Part of a small language model's weights: MLP 1152 tanh GELU, vocabulary 32000.
Each number is 128 + 32 x the weight over its row's rms, rounded and kept within 0 to 255. Layers, rows and columns count from 0. Numbers have three digits each. The size before them is the row's rms in percent of the matrix's.

# up: layer 5 MLP up, 1152x192, rms 0.0726, rows 1041-1076, columns 0-191
# down: layer 5 MLP down (transposed), 1152x192, rms 0.0496, rows 1041-1076, columns 0-191
up1041 125:109118142111132131166149162138162111094145168109141188119079126133069130172147096079089103146118096086084110131115147143104164209107125162124088166132181136130152152121149131111135110075092136174132165125174132138150109152095175137133107120148098151143099121163177137154154142141125126162065124130113162167072121090140145089138178142174042116122166145095107161137127122101121150120076122123085148182100121115124128182122139195188121146066067154085139051105133111156144142074102139141148128139128090164126102129076092175159097148104059106104144064130190147242143098116118148064
down1041 112:215126163205110122153095132134119180105134130139100109109123059101169144138155125132174171190082126129176120135140116152093169148134107092110137086117131132117132145140133161118126112115088141112120092112162171152098159162102139079082128153116164053134084148060094103108069167099173070074171129113099132155147129159173113168148072092128113163126112117153172097159115123073139076127104134080183129130122163127141204125130080124115193191136150135115161132167161093073143106112104172130084116172135078158123113090149133122116152103160119196106180141117145091142140067142109220131
up1042 020:141117118150148092138164131097125118096153086118113038100101091084086128129103106130156137143118164158164121070080071120130157100110094136154154149100082091103098107160167130123101159177079154099120151119151154154136151102150116127100136157084104141152176106128130079120106104153106140172048132085120087112101138150175092130131112125141145117185133145143108180171190112175141109101076159117163118153114167137141135085120137164146184171139094151206167111192174204157124101185076208080170164144134124165200157120106164169096091139160162128103138132186100164169115142135074101148
down1042 009:159168073127139107139076125127112109150095192111155173207067146121173152140137112133078154105141111108161086105150170181131140144197100118182160137071145127107137200169153111145107082116125121120154134113163161114137099083088131150123092142134120124176133121037087151085098134127144094147200119213165127113124148094079101134132124115111132074088133121101133051155064175165138169124102102096134132195108122116060095144139092158155156135138132126158154110151058123175080176103126109123094069113090126125069111142106112133088119165153163129110078127127155134111171076148157139134
up1043 167:109030121135164105130072136142135130168128128100092177088166112086107111171142117170135128144151174157145135101093170119137139146113159219173135114124091176132127169106134161105102154143199186119122144093141121045094075162138139154171112124123100122175143170111125148136103111131140105133133190133124057144161194161128144118122066124115140104134171113093100134198142159096090048227121122122104153108114130071138136153067141130134188092156099100116171150123058096118147149139127082107093169097125079117112094118083143132161189118184130143151124140150075145117147126099143121131
down1043 226:187120151162162151131138096124157161069045166187093119187198135176140129163167136121157148146133111156135122112144076160177116084107155136141115098143103132127116142165083219137114172153104111166132130166100169131161109105100127134135135094138116126152146096093099140146109123142201110084124112066119111142126152130117109138096148117107120097107143086101128136096081098108098081071156133118128075138097060132144113133147159120041113161125140203137130168175191153097177151147118138155126097122081105152064129139143103074054088145150155033151176178124108115126127135095097076140
up1044 143:110140129162164162146108181132184095054155095111106123115142149124155122072142158150073168101122089087114139156134171127072189130122138128178097124151149149091095129122166137136172152111140139135080200103187105158117096163169142122155115128132090205125164171154114133155113134156155162099127144089060113169152096068202146124139124194095098137129199175133111127155169074097092130145105144159110125079094105131137134143067138182193201101101115080097125115101123137107165135128097102131152161102206089140098094118068109109141155112156168105143131125104048152166140094107132110122
down1044 138:097165072084080115190156098146122137145145139093156156143091159092096132075097157100125138164090106080078143166121171076113134162139111164150182155138168123119100062155099158147194150104070112152091184125196095165123159146139124114094156118120108125110142141133090176096135116148077154060122153178098136104125193135091189113147146135152136166089149194130129142119169121163142142129171087114099118132156132128079152111178078057152115125094142113135089021125138111135172177170171124140080112118112121182116124099098136155106095119186170145106098114126111084117088112122072152094
up1045 018:152124115099130154170156131165138106133133087078147063127157122165077174133101126116082113133122067132165087109120080117140161125178150121127166112109121160069090142170176101107142128123114133100169139020164224201104147115158101187103198126162091141170131128112112101205114162084124102136058135124137175112137158125133045106116180120135148109129128107173150112147131118109121116155145149143206168134110090104139121132150168109107190146154077136159174139141152156141090141183087145101086102097153106120125112132174104176083182143109123160094074091144109091123156104111097124111
down1045 007:119055119120105124141116134221107127159124091139126139178111144197143089143151094118129165144016128153139108061151177137130120132166141072118167086080154162145114129152104112204079122088161083092156052125139133107145145158086097153111111147140090154084116115111110157078126150122166091192203078189122155123133117131125120118112135171157173169120098135088139112152113181097177169148123124100171185125126112141142088144104101151148077154121149135155143148080101112122126106092125147126096122114151179140117180124083149143145192175109189134143087127129146123185101076092151112173
up1046 021:142103094104142122180146114122101116106147048111087172165151141117127079115158138136137119199079137141091121136066148151154079176139140118171067169146170155135111127089167107119139130136046104132104143166154163148122121104141187184084114133014122141121154075106093143089096124126129099135032137107113199107159113211138145141136102128155103120137115092118106124142112097120123142150178131169086109105153103117155216151091115152164072136174161154129104132141150156108159086169149137192124104169132109168144150127064179148136132087147130120161102087131125150100142154138117073175
down1046 009:118146129084095105159096153038126119141120107134126165123099130094140180085116128165137095079202165138124142035079203150151171103065176162155121129132151138131152132127142088172116104102086171137148164112139143123094128093133129131082142076152150120134067133100180128170103064131119089128056154166109109124051086120106153152151096104092159089160123147181149128121061118170107097139184082134075112110086134156145091141122110105185107114115073084124085106136137104153125129133143113109097104090078126129100118149104175108044076088089142164120114166167127147127138116168144177113
up1047 067:138109171159168117161086167137164143122170111084098127151095121240135145150134123146098103071105143157201126139114148106161116129167134122123069136197108111099090146136113116093158147095113094134134133066174149125140163132127132126115131129100169191159089182108141148154150134177113113089133156135112099046065147090107143117139124103145102147111106129075107129159167185117128180131134102142126181097155156163090137116110137073134073151114076101133115085115089121154179195094172077131093118123096144082190132105075122082132185096127125101099064063149180141139119115053123154102
down1047 066:088181173047119097146173119150112043085135100150134075100113153063157133108095130150184145116045105167059112086125135192144121128041120147146063130094120093130147127136145184134096077134146190156182140166133134162106129138142084098141127109150093099111123136109140101124099168082068166156157102119139124180144136131111126113089167135108094147156108109154147080151089106103150099117137144105121111118124092163122070108144125155094110172143207187101178151150172109156125096177113154169181134136121155141103145126174145149097084165109160161157136154120126101117094181180082130105
up1048 121:080142129080089178170109121145131073122170120126132097127105192123103140070143091102136119112157125067099155163162203091183163167133132184119074119114096119121086111131151094128081142090135106160094136107224117089121154148186096148136120115138125173101094177107115130140145156141130200153125106131101168146146093057145149113146177078122088158076154128135108075086162133130118113083088096065118121137174128088193122083156172162141169153156112112101096109094114113176136119155122131101154165133170084148149162109105190088137100152108142115121121048151182173180144104139175109123
down1048 130:166177090113139092000065183116108078158113111123109146093128147218134118175132132154101129128095151093127128144154056140129127129148088072122104138133152080189134123117108189130133113163175125078186112126082122165137125098071133158083080114136066130159110076108145128152089174115120089083103143112129126146186122147105165104123118157092131096173142134152129155099149133098107207112156121194105101151137091140136139174104086133171127131132124168173146097137132138075126124183113154154069129145140153156112130118168124204177172086136113100087138128165163140110098149121101121159
up1049 120:110191115118165126123131134145088139098153161117123167149134129135112134111146130142187102108143114152126140116131117134211104169091146142155193079117095135117132130111112101102136153154074099098178150126117176186182131082149159129124135180133231133139154139088113070142159126159171161129121170138133133122138179182091097115173119058124140070135090169120116191033134080116140119090107091158107130064134197134126190103117139040125137107132111131131109123121159113125189149145124168112052141085126102077126190113149136120068111087123127112175137170102076134078132103094107147142
down1049 136:079042146107137101129080142143143131136149073126161122126105165089124130134135186190086161096158154092122185107141103079101130139097169172157053168135145104130084146161145106164091123100171149156103073112100159134108125087125166119189150145111147128129110140132101163135079143075117137136066077100111177178143112119163107145086140142104092145181121138139160122137137141129112145197189154096140067125158131113143145149107097124151124240124131176104124157080134103152101185119110126055128155135151116151140066110120220167189100148117148102114086108119077097153121133166127109074
up1050 023:125177142120113091171140125130115137127164115066141141154117188122166128127152147109140121165069150127157152141116155154114120158168109080143136132106184156083065132074130095104100088153160099107150120102177143151164142141143157198100137237093140180098114110113127175099179172108103115141108133170135169174113171148080154131146088158164107117120132131155130142081163118095176139170083103215132089096157109099107098203114177185151089104168182140147155164144152128133173113162173121192160135135169136114103124134085132149214125094125137077131088137141152157078158127127170085164
down1050 011:120104148148064125138183091107112111064103142115104218109163171120131197104122100138118081109180139156086102079094152095134183115056218174176147137137167112119136160121114136143151133100149126090122128097125123155057127102141062094093147066188138110087075149138124145134143098129108118115075135102089108143055073125087112142074136101117152136143139139122164173150069154127095118153171133092150137090110108170189106130158117144129122147108084117117142111077168102128111144101181136099100160068120114151103123132064141114076085063130143142122109193149081136155110149094147170123
up1051 024:126071146166134110138109101087072126093092121183113152100107128115134167181169107190145110113179151112093116099122075142076077106139153051152142185140093132047087109134115150113091187159161100122104181129182151113144089105136185156149093134183145193088164160079117179156104139116145123118116161156114089103125081118158116101117154069137091146128084142122096174164168152089134115074135138173152165118111111115159146168138160132129160110119032104128106120182142154197182131131099144092108056158112157097149114134122161131068135122183138108121130091144136124156116125079125073143
down1051 013:177142116126148137127141113154115030166136122195124125125140127134129102138145091092099146197063137168142116084104155162084140101095059086173151109091161119145174140163158153195119105127161120141195125132110131099163140130108149164066096130132123108138131145099162116050134138157169161144200068102164116179159150118135148122101149149119207129081181106116170136127159145169144151144157111137075153139065122139124111132098079122114117149124191159225166128134074166113139104145117120164133141150149121137098205161145173161091120144099186164136120122118175114109166131154195107141
up1052 019:098126124098151092125133113061171142142155128067127139139124184136059132114132112136154138107160135131149161116158120114163150090123148101147148119100090109169107134192111119119097087162183124141118201095109084090131212116149098096116114199158123081093131144166120113171111097105150182163072103134081060177092158157116121205105088145157114088141102165164127154106148167084162146106055136088188117137109146145149126157148126194141175087128173152192158142160133145186144130132139154075213187099149187147090124157122105152154115122114157122090145164156162148138181113129111147131
down1052 008:084166088134110120169189128224144133145086163066171191140106129134123150166096138100069171165113112094105109189148122168127067121174114140141172099106127091091140194144155152110152077152199138120128113165120190144133123077123109121157090143099107140180153129104088137142090168114136072081180172152183100060121148114112126123167127182098098104105148156122131079208119130096162104175117155106117144113133129134060134123178140135149154127180098109176149131158139170123075114096117065125118098090130096187088137176151132095124136120105115110089149142104091126078130141084160132137
up1053 127:072126114134091105171121132157110125161172113079128131113068180101085148117133095088089095136139155101093165118158131110175138174122080147117080158137114111124139100132147101075123101119075103192124111104195087098174164078203135115157117134147171139115095097167121146224113171194118150207099154147121156147129095110152120138188174113148085187058134141061147129086122127144128105102087086145104095187179100097159110147134136107159150083114114134119070136098145147153112159162147170106139091127151106113137149108089137172135082113137075078095150074141157134136080110147148181086
down1053 121:135103104139164130055110094152161030121048117094136144117107105134106128153185126121122120119122138164071138161127144096147128097153114110130168090183113047156145131135130113105125158105104117101093131139171151156156109133122075164095167125142087119155144087078159125137119152151103133121145166081176116125164156097061159109070160103103105161185108151090129168111139139146055181158112126133104134175147116173149161142106134208204131069183137097209133116124096106122102158184122124137110176125068160124163099133151093114122146159095132094126159119123149087088092107106184101204
up1054 106:136151156099150131092118102128151143139128117123103097154163123141144112127130137134102092079134149177220154139148026170162107206126061095108205150074191152136097135113129112176166116138113093147079182079137053072127149146132154154131163096151122108150121174097164129142158157103138116209124136108076101080095147116196054104120130132168190142100108099163128107106121162118129137165117060158121144115113123122158128187159189104095163114124119127095090121111144138111140154111098092156148094108093080089184114166105154120098136059123142054156111154153152144150133142125101127132
down1054 076:136141156184143108169141130163129113122152077101180137122156139156101125173175110139139063156163117090090072146111148124104113133099129135132119111185114081150128116156111152097044173163134142118168108121099157114137123080158131111083120166149079094124112073161109094109095151152144152156237127134159081158161080147089170162098130102081079121139140112132167088179121095105084073127116227110074157129141096110158192151086109128145057085162098155123138160094111116175137133124140097135087103226167163126080126161125107100124100166134155140117140136176083115137133106070118142118
up1055 151:118082123173124129205109133156131085139127190144147134184078125117073131081203124096069090135152107088118124110136134155147152169099145150120158181170149153130125107068079126137225042102142166156107161101140135113173115129129153105199105101093157104134135120134122139236158159156101116130089162137155133140142109097109136117120133097198056083135161191123129111187139101150144136079077109152106079157116095130144171157139130172140183126097123114055099168170132078159149141159100154075148113158114079143124120167104125139145120124119086105132121142153145127103105093110095139166
down1055 158:066152124146139111106123103093133097090109108131116131174114134137112135106137045091146163142129171099054074147128113157128141079134109088102111106051165091162148102105095138070098122129132125053099079108162159138131153114133135118162144089110169103083116137169165098142069156157131183060125091140180128145217135117151178125095140178109109168117088183123160096192126133107091179106099107183163187116137084095135186169150111153166099126189161168155099108104117112121078109128108136091115132164131114116176101145154146134163137122154157106099153104154185178141199134136131163178
up1056 127:083116132001123151132129131128112149101165136140159137110110136136129134159081144176092156068150176177152186203093139092150083159115127127185132145130084119102118136124141094061143131132088110136082101151187101110082106086055093168091174140127209135079075201119092156138184149121139109134137107111137157058129151162149136055172146104161166148109118158099091104122138179077145121130130144070112139166060158125144142187113156112167141123152126095155120105137099113128146130068138113112115069085119095146156148101106103123132118150145154155126128142117128185183138147095107147109
down1056 141:255099132135129158063153144109102148150113112145164130133117178148077140135149136091135138175108136060049094125117139122116147135089111138111122118109100056156119117137108120126141170086124186122147043133125123124137159125162068108159105122112096126105116101159144111108110156133106143133077128133155107146125090121137129201062130161108152119147180115100151080115106104120085205125171170146119157160164133143135089125187064118150149169119167207146094085185137098136119099059144173121117193143158188132122062096099117095111110174131112104125114126133158107131092103155130129143
up1057 015:097153160128150104167135125115069069157141141089202170132100078072125106157119097075112137145032134155088111132088121145111118072131115112073141069131113120155105167113151148158125078143154080150121129092125158094100118151137143144109146115147176081140076091046064109116111188127134105138115132092098173097111116133130108133166088143133107142123080145090117117101078093117045120115212102137129118091120146128149047107103171198161092112111161081135114150136114143167165102138106064109074053174113139180167133097143118107145117136161156119111137091097127119099148082124142108168
down1057 006:104129186082148136109104069139107111144115177124152160134122111145114120100130166144125168124160158100089149090141101127142143096176180146156151087160127165144187128188152115207128176106171126101163175160175137156136185132158106129170162129155133091133085146054115159150135107131137167092121109113144157070076090096113194127084115177178115139192129140107143145150150119089079110113153104118098143158139105143148110096140128133191065090155096164139103170142118167205078135105089128120081111179129175163111169102126168095106129073066098084150198197132138091163122138097101145094
up1058 071:077084145110141107178096161093134138144127117150158111158163124135084096090140120199099115101120148093160118195146207139128096150147105107108118147103138201134154117083114113184070124116172139153154128082131100138142106117193166155140103195094124121131141146154092028113111176150153126121148166122110073178114128122185078107135107194190105113092139123104094089107196139124070116113150173142117076086120113176090122157127170131142180115079101132130088113087138155137185112140168137130076134145170112092162100047151117138168150170074142084122092091118142163104132132092153139151
down1058 069:136158089153128136063156080205100125078142144110178136108117115134118161145128158107140116156095085096090177115091140104135121103057133111134168113138149110116162145139134070112185175137141083092093133152124152131122156111101111088122180036156128114145100070114124163149140095102084120105121147080136118186112128138136117134078125143101159142157158142163177118189118155169174110151129126107113154108147132166129101116084117134122123082097097199134157075173124115100077130154133125142173077091159184204129130118184111128094117131107207143147198147141083056193047113181102120120
up1059 017:111127138118106193154095153099095119097122042157100116164114118106159150161157115101083117115160075151098093171122089095118083113127217119196083144126096126108167146138118122113123163109118174059119097058130140126114113138119120223153132100107110131100079175089084092154112174155151122162077119184103112133189144117130140130103159090135086090142100093130146102133083117124043126112185172140147143152122117110152145132144142082126106124110056163069125114137139148105070167120100131113131084095103139087129138144189089137047136118107117083129096119182099083147109147156077103077
down1059 008:099075150095088148139098091158088140170120067161136129122135108130119075133107104138104185183017174136094098118145145132110111092094093124139117075117106136153097117154121092127142108103164110122123091133093144109134125169094138150144112101102121106070130174186115159056143136138142124172174078124170106149138128134129119087090161166122187168130089096100095113142177107104190060152131106147109169119097127134155116157090108143111117130121160138209148118103082117090155037130133137141192200157150167133138175140091176147176145137037107153170128131097152090132103088100125108183
up1060 020:108167128186107187085097139194109156125095111150129084127146131143217136176172131075093177098078160107149115168144095101141169161151100172137130140140079114163137105157113144124122117040106164125170134087103174133128133160125119115159150091133181123093138180205107120121129164132097116137156133150102134190162143155088148080115207145171114138163190107111146134120119068117133097135195134149143181138148202176131172073131180140148079140132143134112152128151123150071058180105185147076146176112137100140140136096114167134118127146119133106124151115160098100174084157163119092158
down1060 008:151107189147188146084100126115062132153173181149087115097121118095142104127152123164102150112091166129089109159112112073180185136076113126107087138059141135160096129159163112098174117067115087126117151115130136129149114159135140064107116129117124133060129198189169118094174150147140121189152087108156151171123147097080130105098164129153099142162123091103087143049135076140135110077146153146163189111088141117185175139103126124113153127139136137161135109153155145138146130191131164134126186193107225111137088135121061157149172097163094104156163143156095108150067120112117097141
up1061 072:109082235144123114163096098107125133114188147078111117144138128160082113157108090174141099095178183145125145181106080102105139152135144140115100108156104154085148125109128103118078087137113162149085095141155122160174140132156087111148119124131150171172101164139077093180114125146135136121131123055101107105179108150127130124148164141150069122153098098121134118126141110158100102121104102107161153158106178109068113083192168142191081128118119101124130112107175115117144139058122129041117098146112122147113132058167095129194132178056134067114128106182125166114089184149075150050
down1061 064:175137120093162152182090127164082068123053154136122174125171142105109125126162155093157138174098079097157086159065144123130098144114131029143103140065159077143111173147134127143181162070123126127184177185123147132120087069089113195151133135128095119092157135144150164084133165135091115110123088133146120124164142067198118118138093110120151144117110143163152104137139125070145157111128160111102122099136121071130123103155080135092109128134135169156151188112168108140145143131095137188156172098139158134133098099105094142060166091117100157179218125067157110111153083153137094163
up1062 111:086108089105118097078102152140221116127119134167106149116139128093129145179166097158081159114103151157155095127099117149064136086120111086136086123155167174141110140111134090136154135090099105159081145119098112143186204111217137150123083201104171118166120115101128178136139133158123158165080149090112129173134095125148096071157158170168141067169142090148108113083111175132128131118085140093102109103180141141142163197098134096102117163034095122135130113060191139172140102099156133173112138139122125144079082154171072130139119151085097093136140142140111191148133109097138096091
down1062 093:144111113204134141092096062110124077142115100205150106149147075156167141127155183127159112165073105170124108137109109115106149117121156136186142115153099123139139108145154145152094143113104052077135094125128131145130139138068182148059115109157195065140131172169075136093120125154143104116215172106159141090137101101142144162123096143121137131114046152153159143091085141125116121140152127066123133153077161156093175082141156087077102119161174189155123175155163153102091134161137133133067095131071157158125146138143123121147125146163079184136134101055083074123079116128108104152
up1063 125:126099111127155096113113142136102128174185121130125071123119159156137136097154057127116159119144169150102198125177139097136133151121141152133134177117180146149138101106100095113132071119133123121098082107131099107068104149118128160095138125134114091140091172135163147110183142172096107134088136155140100127074091138135177111140085149118084183121144151114160105185135202100126131166196135113113139154079123178155125111131094136130167225087077112096155096045077146164118098118164133094093162129166210115150101140118158159111148059113061135098070078159194137147143125071191154137
down1063 120:078148071168135106146109108124134149139139133116112117105112203136114137098133106151184135101099133112180091110133150083106121128118106102133129120144100102140160095173114172122126084133189120139143146135129120127179126119145130124113120129116110125160128073176128119204161174129106187149106148112155172140164116166120085120078123094178156159112071083124138176068042164141138145117171100145079090170154113137100073170127081191087155105132140132141120084163177097098157085164155123078153127100048142118120058094176140134196076077155149149089125080136169134098106185201072090128
up1064 112:142127133123156136112141124123138132152194123128168158099061162099126132140183097167124125126112114123166164092147094080176114134122087090137117120161172163120115125158088115122098184171158068114134157121112131145121137127106078152110153167137157121035078036112165075192146203143173071130115193154089072117141138205145095074176137120136143096166173107107093133111120179113075078112125113086145131133110055191155191126111113101132126129085114126130101179124096107141085104084167136078101145118142141108136152109151135097127138098125182161137106127162056180097098113122114148110
down1064 088:189131105156198110149097080176164100106060139166163102102098095126092128158120141119183160118166162174147158077164128123162111062120124125139123161204185166112109158138179071132135162085121112093098107146133137177137178074116094077080171097131135128115125131144085229073091174097134114142099100162125137089145189120150100121149127104129102107132132113139123127135088108111111122147108179123188121119142150077154155090097180134087138144112147123136172204160138120122103150141101104121093170095170092092111040091167126105098148170158099101176137117158094106125122129120155119193
up1065 020:111126115080148122198200116158177087127086163110071139106116137105138091081161166078113137160102108120105174177125127179113099155176068126207137112116140126160107156167097121083104076127105080170164115203134131131098163102111159175141107122129129076130147099116093127113044189090106082114100135104132135119138103183084129163156092168170112093095127124079105131155133113073130123142160084173108154067112098140161148139074126162201084170189123104125083124151136111135159129150133140154071108127113116151120066155096153122126102082072149117151117092146107168090167135173132091138
down1065 008:109164147036115100105137122117141127187165123099150181131162138120118159069127123127148148117148156128076137088123227143141130131035137176110167083141121160161104092128156104183078157104125121130177137165082194150127173122167120119112158125154179136105078108106139127149104066122106150077069157141128149128093100105108134151144117136116110079154145127121186150189175075116149112116137077105108159067105173167125136079137141130150079141093087150181131156103154169154103119101157106140114084149085100153145172160147150095067115082164134166139187142177134142213113150136155121141
up1066 135:156157197102095124080144125150112126104122099114135111173113150172109112126120152127095077157142122164214157193132038147068100124108105140115084149095173102139110107157086189161106076126107082132171122104127159178112163060094117140136096144127162139071150095156145124142107133179122099137139099112132181073182079157110115108106149129158138130185126151136173111059134129098153182074182156113118071154147125100130094170182116156127112167107074126118071138150114129155091119084122191163144108178123188137196157128169111112125118123075163125155123136133149146156126106071163186128
down1066 136:116130199159154148155145076116177100081128146166101181155131116153139112117062183128136099111115124126102175139143120137179117167127136176190134079172160136125088125099119150092168133134108153178094122165124148088085131124118115145146180092161138174212135152085065176175140125092144159176159122073092086141106169102116137120109159100135127142066117134157133120168130124143150079155148116101091100073123067191131154111154130151034119097167129089083196125117132187137152149145134111106122115079123100106074134075095140191129064120059148132113111176117139128084139135122108100083
up1067 016:132181095169159174190102172126166158130129123160175079104124110184129153129173136114143128161189181116145086076126150140119138229126058150177124154149163178131112075167093151164078061102148134165139125152140066173143108114170149117167168127143152102103134152138131114105112181143121107070166144165059162153122085133117136080150174132150156145103204136185127167109113117104169117124142158105147113126159136089102189157165138072149107138168177114119164127120137113055109150162164115174113135129163093177148149081073129120111138131137121215138090138138128152112124154129162138111
down1067 007:169117136176151127121125149049112081112195187149044086101123112094124109140154146145069085117136116134078081107099145057105176166107103142115157200095173108117142073137122173141104171136119097167182149150099102172092120164143113110087158105142158086122160109165135110102112097134148129131140081148109146198113119132117159132055160119133139130119200143107140210076145126115107165137151109163152125127114163153194151121127143151117166156133208164134157109106140142128135159157137224145147153154138095095131088127112075118136121122205107130087146137167125122193160167156142131159
up1068 035:076167143121158074126106162139112113164162120151104113143082149138102117103193147147128115145179127184171101121175160144085091140172090141148121122126140125111057201119083096106084133158149094125134120129128109086131122149150180172127179179143108171150107065137117131129130114099146117070146168176127124134083119091157140099135096107161138107074115161143113129069085158096105100130044110119070093086080173100107083173168163122147103151108205101106140148109103115115141129157204113151134044177100183116141134087094087142178161116119181120126110087158122144104191072100154106137
down1068 025:116122141156058150122207115181049127065083090096114182093141084103093142087125108121186133125165115146078108105119133147125191092092139155147150147144141161131193138160139149142149179065142171089134177122119160154101182134119075113141152110125182075133097146169104127128132101108063130085153132063102112124128094143153106138033171144099120137085217127130159169142152071148121095125153140124166149118186125145175136081111108147114169138150124155139142092128167180123127152097104194110130158116180106139135090150077159142118113088102110131120141107127130165092122195080127167143
up1069 135:120172146121158174105142104134120140175132092127190104124103143193117123124159091130151097083157085153155159126142124065102119122107163104110099148184083115119094108092088122078123094129150092136110127096145128139129210108134151200085120160139143136200112134149103162120113113126087082090111071186104198053139120178082099058105105140109163161168151172119141153162165146103140113079152132116132165156141156153129123160068145141162100162047130145139074055146105074146140144070178134125149159142153183130138182108197133103072131107136083128143148134087156149111107141143125168174
down1069 122:094086180061131123190136107109167099024132121149108104120094175125088119115093149118105122127115151130150089119154093139144059159110150141100159188103171172125092138089116181121119130094074148124130111096154102186169155148141119116131170129139133157102100140134156032159115071151171162063129175174121089157117128102120082120193147089146115142102131119187111092085120101179119149129142120136136070154134083067141176133166137109094141203095155202081167133124135152125133128133177149204109117104119073168120116164127158103154107117126123152088149124145142140115125120139064069121
up1070 159:139074123147163155108122189150160112130146131153101107141189135123147122062177151150126110065118136170210177145134113084149102121104173087101145141184151142114083156156108115075105083105188183094103176112155142123189072155098174122128145167150172146126122082116131068099062122157119082067133068063102077097123193151141115112126110119155078125116091103137123114151140151098073059178137112138131094163178110138163172160133140124113121172114111130151174186154095124157159129115105121148142136123176091115179080102166157146116152068141085116161152163144073142133133132079125125143
down1070 152:117134111147146202154140064137130130120149134126111101112113123166157140107207074114151148101078152152138155139150148134184164190087066149143141174154112111115110079138165113134125189131067112108140166139132066125098145093135099144126159105138142089123130169133110087072141180144080150154117107214094135111117124109094124080143122058121189161160191106174140076114149192149180090095093095094118158100128132136119151122197154145124112121124126113119096145091106076190109120069141076129151136153069135144105185174177138061101170150088095124111179068132164120130114128090151137138
up1071 121:159205142135106086123131114120086132132141105138051123101206132173117127158144146117105134111101154121240156135113131113126176099127181124181117086182111141130078122152165173116119161120153130179197175091201132147155097098136148137119090180120175181098121161165135107132091158160149139123111105130118084051177135126145115133143130144136168100184158146101074160115133140094103173092109152117158112103133163077121159152106131101164092119034152117130156085143140089127122095063094143158079150163055061130143120122139092103176124163133111142094137114119095167144175106086111120139
down1071 117:188132163089095158146115078160118112164131143178125143184125157099167140107081077141141101119130121130097088148119137114151145138227081118202053094099124139123169144135140099124149069115120091114115117120109187134099167092133125122119136102146118130094128110140110141133139160145112164109152150210078119116110134085101161119111163087095093136138139090116150084083101121166176147108100139041185142159186067129172040078157141111149062162114122102148132097116130111124085089125143132088099188163091196137109148127150115091127124133070144135144070082164159175101147177137143152173
up1072 136:119128080076144153136119162138076127196167152145084132111148164096124128124182080131106184043138196101110169110159127049110160095127144120204144193100106133122132107047112104119136129169125105126084139097174122078094117188091119130141137102118148128116102144153131167151131154149096141156111132152140145090117137189121160104193095140100153139124168163094105155143141222110167128191159152095104173176132115180132098148143169167143194130082112094129108105137106134117095102129107114114092181058135108127182144119081120135140121113136118123116116091090098191136127072157175083083
down1072 136:102135113136138164124078097170137120110152130117063060134092110147088115100120166123207180149119163079177174131144119122085155072119127133146126090144127111130133185152090147175173139169088177119124137086103164133090146104156124192109084150100130154107159035113181175175101151118133090099073121143180158180137098119097107116156102118149086120144130206114120147109109130084184160150116146172106086106163081092097133135142087120141141138129146190097122052095145108100146149147136193079076135141098172161173109118142109119162166100119157078189140135139144084131102129184125161082
up1073 110:146092148092151148168044178134108137129142144132155134090120116111136126168152144146134070135105117127181101091154151102179118129131158169141148113095129161129094144072094173099118149110185104117061142104130097056087095104116096130176127136147116125110145115114107141141139092139127109160167124117149126154175185136111126106189083131110148084136111124106092137174126148125092085145152147095119142140024091138127101168052147162127086141131113120104140187160107110142200092098129133175164139117190038146152114169049096105106205115124135141192114096123100170166137053088114074130
down1073 103:184112170154168167122160116098160085105080151085157136087143163140169130127112102132163143149148086130115112100114151131106158151088105161137092082189078152114160123184207148205120134144096183173124118112168102116149132155144118115108130123147139141168137087121098072138132182095107100118126095162053120126130093109055133085122136085135070119153157114097126074181139109101154079169110099067131128121101111152101190156124121218118107091133145069091210149084113172089094160155108067100128129097094095167145125105130164121139100109094135189176143140110102120149137132190133165157
up1074 162:132167101096110182076170129152107081142123113106080165128140119204128120123127106137159091122147120108114110116162136128181187155120124100180137165179119093106100101130097155115208104118129125161131192119130062172132133131068140130136105163151059143092148131118080188157182145140118127149119158157098164113092124120125180058181125131109153089121103126159081158127163227133141139105074160125075086106156130106143166110083152188179123113120105088087091173074083172175129125143131124151114180140178146130139157165164074085085115096084130120145148087113107099155127082131169094167
down1074 184:169098065159144122210166120120114135144162138176148177089129140100147122104106159142073111154180154032136144097113111141204100115057144128129176109196120089132168172171136179072148158111139133157131091154075110167102116189099144121144133083086116148116129099091088112111165143082109170191138098113184098124107107122143136149120138168115117143110089123109201100142140077179095080186121156134163099162130113142081131094158125149077125179083129141109122178105117136118140181153128088108129159154121115088135092124101147167124136138078152113148116181147093117035135123086118143089
up1075 018:106106105087164122157080118150147167147139121092174219144127116172120141169137144141165135157141124114127087103151178145148092153134143051119133084175184077126083153060138116173158119160197092175149132157134159131095134120086193116158164149136150133099207121082082163133161196131130152078200150103129158097139137103141157143110127143138114157134148161112147147122108154118135149119150097096120176169153139104102197163177130192146155159115140095105127160119102164151128123136183085147103070134130177169136093108112190067166118074180114142099116117113194126116180102106152100177
down1075 007:108121099123120104139132100104206096104095115093092100017104173097134137114134167131173099086162121174149145089108142112100091169083138138143144104137130122116176106098149145117129125108139099144128150158158077088140100130161104132058196114124135153196089143083137083121144122132117138088139151102123077050134149137129135146177117136201146130145149129135119126113132124119090082108136066117067124141093104116155122125174184095138083136170066099098148120131135180155161079179068088110112115088099103211100149162170106127091080139095076085118213109132082106103158177152111104139
up1076 017:109081153093142157136100113104094090109107188144121108123119129103135171164115095210114161105168093122098110130123097122115075108135185125148123155107129114075111154137157183103131198117118112117140138152112153094142092165129211110117086086197155137086126170123147143147082160135116111158148164107145104073183076148153108128138118125130098146156087139117134126161132111173047148132215122207154168057092085144145147160134170136135136135088089147105111095125139142222170174110073156120104053146096159083185127161184106150112111133160145108135136098205113140135155116101137129146
down1076 006:087158137072062125094082103122108116174085120171157110149122123129117092115098099088131168148078125105106133111164145156068100084106100096180101077135095152157131127095132080197082159123125160110153135190087127093172146114073156120104102138115120108120114134117151158089131132132109163132180077090103160159143088093163086138099164136157176135095074075096127119173164082149156112101150048125122146117166149168116118135098120146113111148131207121207112142121094077122220082069149091137130149174125091112115176145139156115126086096110138129110127157092176042094149086107143149137